config.toml
num_hidden_layers = 9
hidden_size = 448
num_attention_heads = 7
num_key_value_heads = 7
head_dim = 64
intermediate_size = 1472
vocab_size = 3772
hidden_act = "swiglu"
norm = "rmsnorm"
norm_place = "pre"
norm_eps = 1e-05
positions = "rope"
rope_theta = 10000.0
rope_fraction = 0.5
qk_norm = true
attn_scale = 0.17
bias = "none"
tie_word_embeddings = false
parallel_block = false
extras = ["some layers without positions", "local attention windows", "gated attention", "exclusive self-attention", "value embeddings", "hashed n-gram embeddings", "a smear gate", "an embedding shortcut", "learned residual scales", "skips across layers", "capped logits"]
init = "uniform"
init_std_qkv = 0.0164
init_std_o = 0.00385
init_std_up = 0.0164
init_std_down = 0.00385
optimizer = "muon_variant"
learning_rate = 0.00693
lr_mult_down = 0.7
lr_head = 0.00394
max_grad_norm = 0.5
warmup_steps = 27
schedule = "wsd"
decay_fraction = 0.72
decay_shape = "linear"
final_lr_fraction = 0.0
batch_tokens = [16384, 32768, 49152]
max_seq_len = 2048
doc_mask = true
train_tokens = 358500000
max_steps = 11937
dataset = "wikipedia_en"
Each number is 128 + 24 x the weight over its row's rms, rounded and kept within 0 to 255. Layers, rows and columns count from 0. Numbers have three digits each. The size before them is the row's rms in percent of the matrix's.

# layer 5 MLP up, 1472x448, rms 0.0734, rows 915-929, columns 64-127
098:160138139131133104144107132173153106142113159130112135112130182141114089112140128160132114150152157120149130104149126198145180137147179128140111094117152120138159134129130097120128084091141121
099:146118108153129106151148166127124143160126165154112155131144108119139133139162132109130149158134123102151124110122164109153111109102145145124126112122120114138156116160127104145132114158140095
097:172130132155132159094140103139094110126151142106118100097117103117152129163077137136089123118168151119110129157090117119119134109163093136136172122103117155116107105114149112138109113096120117
099:167137123153134145097121165105115117111100146144104114108110158110140107150124127166097156099124089117131157176110097157117145088153135086160096118159109096125106132164173071166122123100113126
101:130123107129139145107152112157108166148117087124150134125175150131132138123118161119137138150169146097130106110148124072128119163108147133164108090184119120122159156090135145095119112154130156
096:131113136122097136162129124112124160124113115138116127133161119122109121135157115119119124098119148151163099145154097094136172085154127142170133126107131108112114124103137117138121154140137111
090:131135134142097093117142129167136173112139109149135110118115149103135153114143127104129128161116133162128108126127127115120122118128091105130112136125123127153132167113121149167136123109142146
094:145146101140112116123136135134160128109099117120129187109111136144151118136116114105111136137127109095109103099169096112119097118163127140123111166147150136138138146129101148133135126148152151
106:145131106085128067136118140155132136123123129148172133092129109096169132100125103149143098168166127113118081108140107136144172143133145129131096143109174140123144118136107109104150071140143172
105:173126173156141102103153060139111134153141147157105137112143163133156124113118112082120144136099168115116109116103112105140106116132120133121124131137177123120111155147179143139109078092128172
098:110153143116142154125157117106144131220152102098137145104187109168090148146082111145120094142139153116071173145082114175080126120110123129126106132137112116122115164140140132134076129140175114
111:147113115144158110134134134175124071130135134117108121133105131156108157118150101117145138104122146140130134116133084162148151124123124134145112133116115148116162125145118157112125167093113148
099:106134133082146146150144107135102089095120172154128189119105139107147129103117097134135118102105109117097119072169133154124146107134111100155140143138138152118150109142131145130149140140126145
100:124138151121151139163129144140152107138128111128123108099093129107147153112102125129119164098157112118152167147121120125181135168128119121131146102108123132115175141151130179120109160119138132
101:124167109111088107121152082158095148100110121147158165133096079127117151119121151157159161137137120132152140102144145121148135082107111111142144175129151134121133122122116131115108185128086109
# layer 5 MLP down (transposed), 1472x448, rms 0.0265, rows 915-928, columns 64-127
097:118081132148104109086114144119105183109157150092110126103143125158100125141111141149071105126111138137122098130105086092085109125162101145118109147125154071148116096115133162148119124161111119
094:143146107164136137141177151101159120123126133161102145137120156143082103101120117133116163102163157145138108106139123144126138156123165134190131152106151124090150146147125107133106136104160114
095:094142139125136115100107157119100118114158176119130159110160155121108091139125133142112152145091134141111068087086131096128125113145102129113149101136154174087143107111091093148141127139128134
095:145096138141121142142120096162120135151109129187160098113081148127098147145124123110112142116165111134120177145090138128093126125146125144134116183133100145106124116151132105158062105134121134
096:147108151098108153142106114155136151144144119140132098141117142161105118105120171094094151089109145144131132182149112120086115136145162130118149156129121132152124140131149117118168109126141178
090:123089170091119114122133100129138148122104174123143062144113139150134124119153113111108143098133137156126122128114120136106137115125092160128123139071118154092116115126122147117143120091082135
091:088136118117121132093107146136113159136134143119139110159115143136131140125147134139112149111107114084126141099143139119111138118129121164094143147130148100155156112078123149179146131125162100
097:137104132153142125106082162148112121129128145142170111131140137171135139100114116130109067144155153110114148096094117096097116163136146156122104098138172069130132132144106125167097113130127181
103:127154150129102151126144157134118102108086099138145170129106114118175141136120147117144094164112134102114071149127131134129094102094146112116103134127128084164094127132129092099116086155155140
098:092156129102139138164124125094155131104120146131157121127134177165105098147153137147134114102165111114145115104119121113131108155127136166161120137147152146118161146141064166154126121130123174
101:102164150112138088172124178157135116089121115146076110175123136112110138139142157137116097094190104128146099119169111139119121155115137095160103136122129143170105129075163167120068121110141114
112:078138071151116121123148137161138108142117143128110099159123139096106134117170145089150158103083102090109116124146115148180130141154142128100079131136111099124143154120098127122084134153126101
104:160107143128117117121110113115122152135121128148115129074105120147152121126107107150126111142141128114144161140151140108114167131081150085115138145139078164136146114101120116107129115116136135
102:119067143096155174130141123134159104162151147125166122136125131125153135135165098132116180143109115142137116159112126158134129153116135146109129132149086157140133110099149143138118139147109097
# layer 5 MLP gate, 1472x448, rms 0.0688, rows 916-929, columns 64-127
092:099131089139101085106101162105151108136128148151141113182159111164159139112119106125115131164128129148122134108101132142109145089125169154137164123136128156169134125142154100142138115079121140
098:111086162104114106112098123139170138106138117171127133185155134139145110135118136145168111166160127143135113119104117127164115136119133088154084150122155148135143139128145166134124151176145086
100:160128155133149143152164156106134075119095129095143142087137150109140140109085094102164144186107104056133142104153130158159166082140128120150143134146167121127121092102140169149123126095114134
099:093085136124157137103124089140154131143137127150114114115098125117165128104106122109110073152114128121158107095136126117152059132119149179149138140163150180162142133132133132179129109119164097
096:129156102115148124107135139212112111170118122128129115106079113123100124078125134127107108143145150093161121096117128125168127151117129102137164136149093096120150114128088142093137155107127127
089:121081142125105091113116132156150155169143166133104079129110120105154089111139094136117132126120157167126122092148098094122118139129114176123113112139165091130116157136149115146129169119104130
096:105130165081121152114142155142143111141159110126127111164136136107111186123125127153111101117099165179157145161124168087121183143147135132128152108108086153126110112133145114159143097149144085
105:108122159121136118108133128100154154125130136123099119113100158137186103118123144138110119132091113167121141105145124153156136127077120139114095136147183116127108134154153119108152148117133085
102:115138162129126168178115158134108099128102131156156125122104109109145123078144147124141119126127132149117100129123142165146125150116142132139150128139122132175146099142117134119130132116113109
099:119163143129131125115152120171149155144148113125150180105142115136132121120084160137064122110131112089110143159120128132151139149081109149152116131082111104115096121103127101126138136130134107
114:090088113132184105133153135147151127142110131151126122114157137128136160078145091147106133105115131150105141164132125128157153150124110125121147157122100091095096105102099179141122140134083143
103:111129130145108125153112146108108134142122139147132098121124122149157154150138131113126144131083137147142092139093133175153153113109155139133159113114131110117064157163105128116119101168133130
102:142173140163111122128161119131115146097098122098104135098159107170155105132134116163123118122151171128138121107117130128148124164158086143146130094197172134161114097107104100135118071109129137
104:104094095119133136151141121167132167132106139116149171168083122078112176159133123151148151139053111131119129123130108103167138125139119134132121160137161084142137152152100125135106166170121133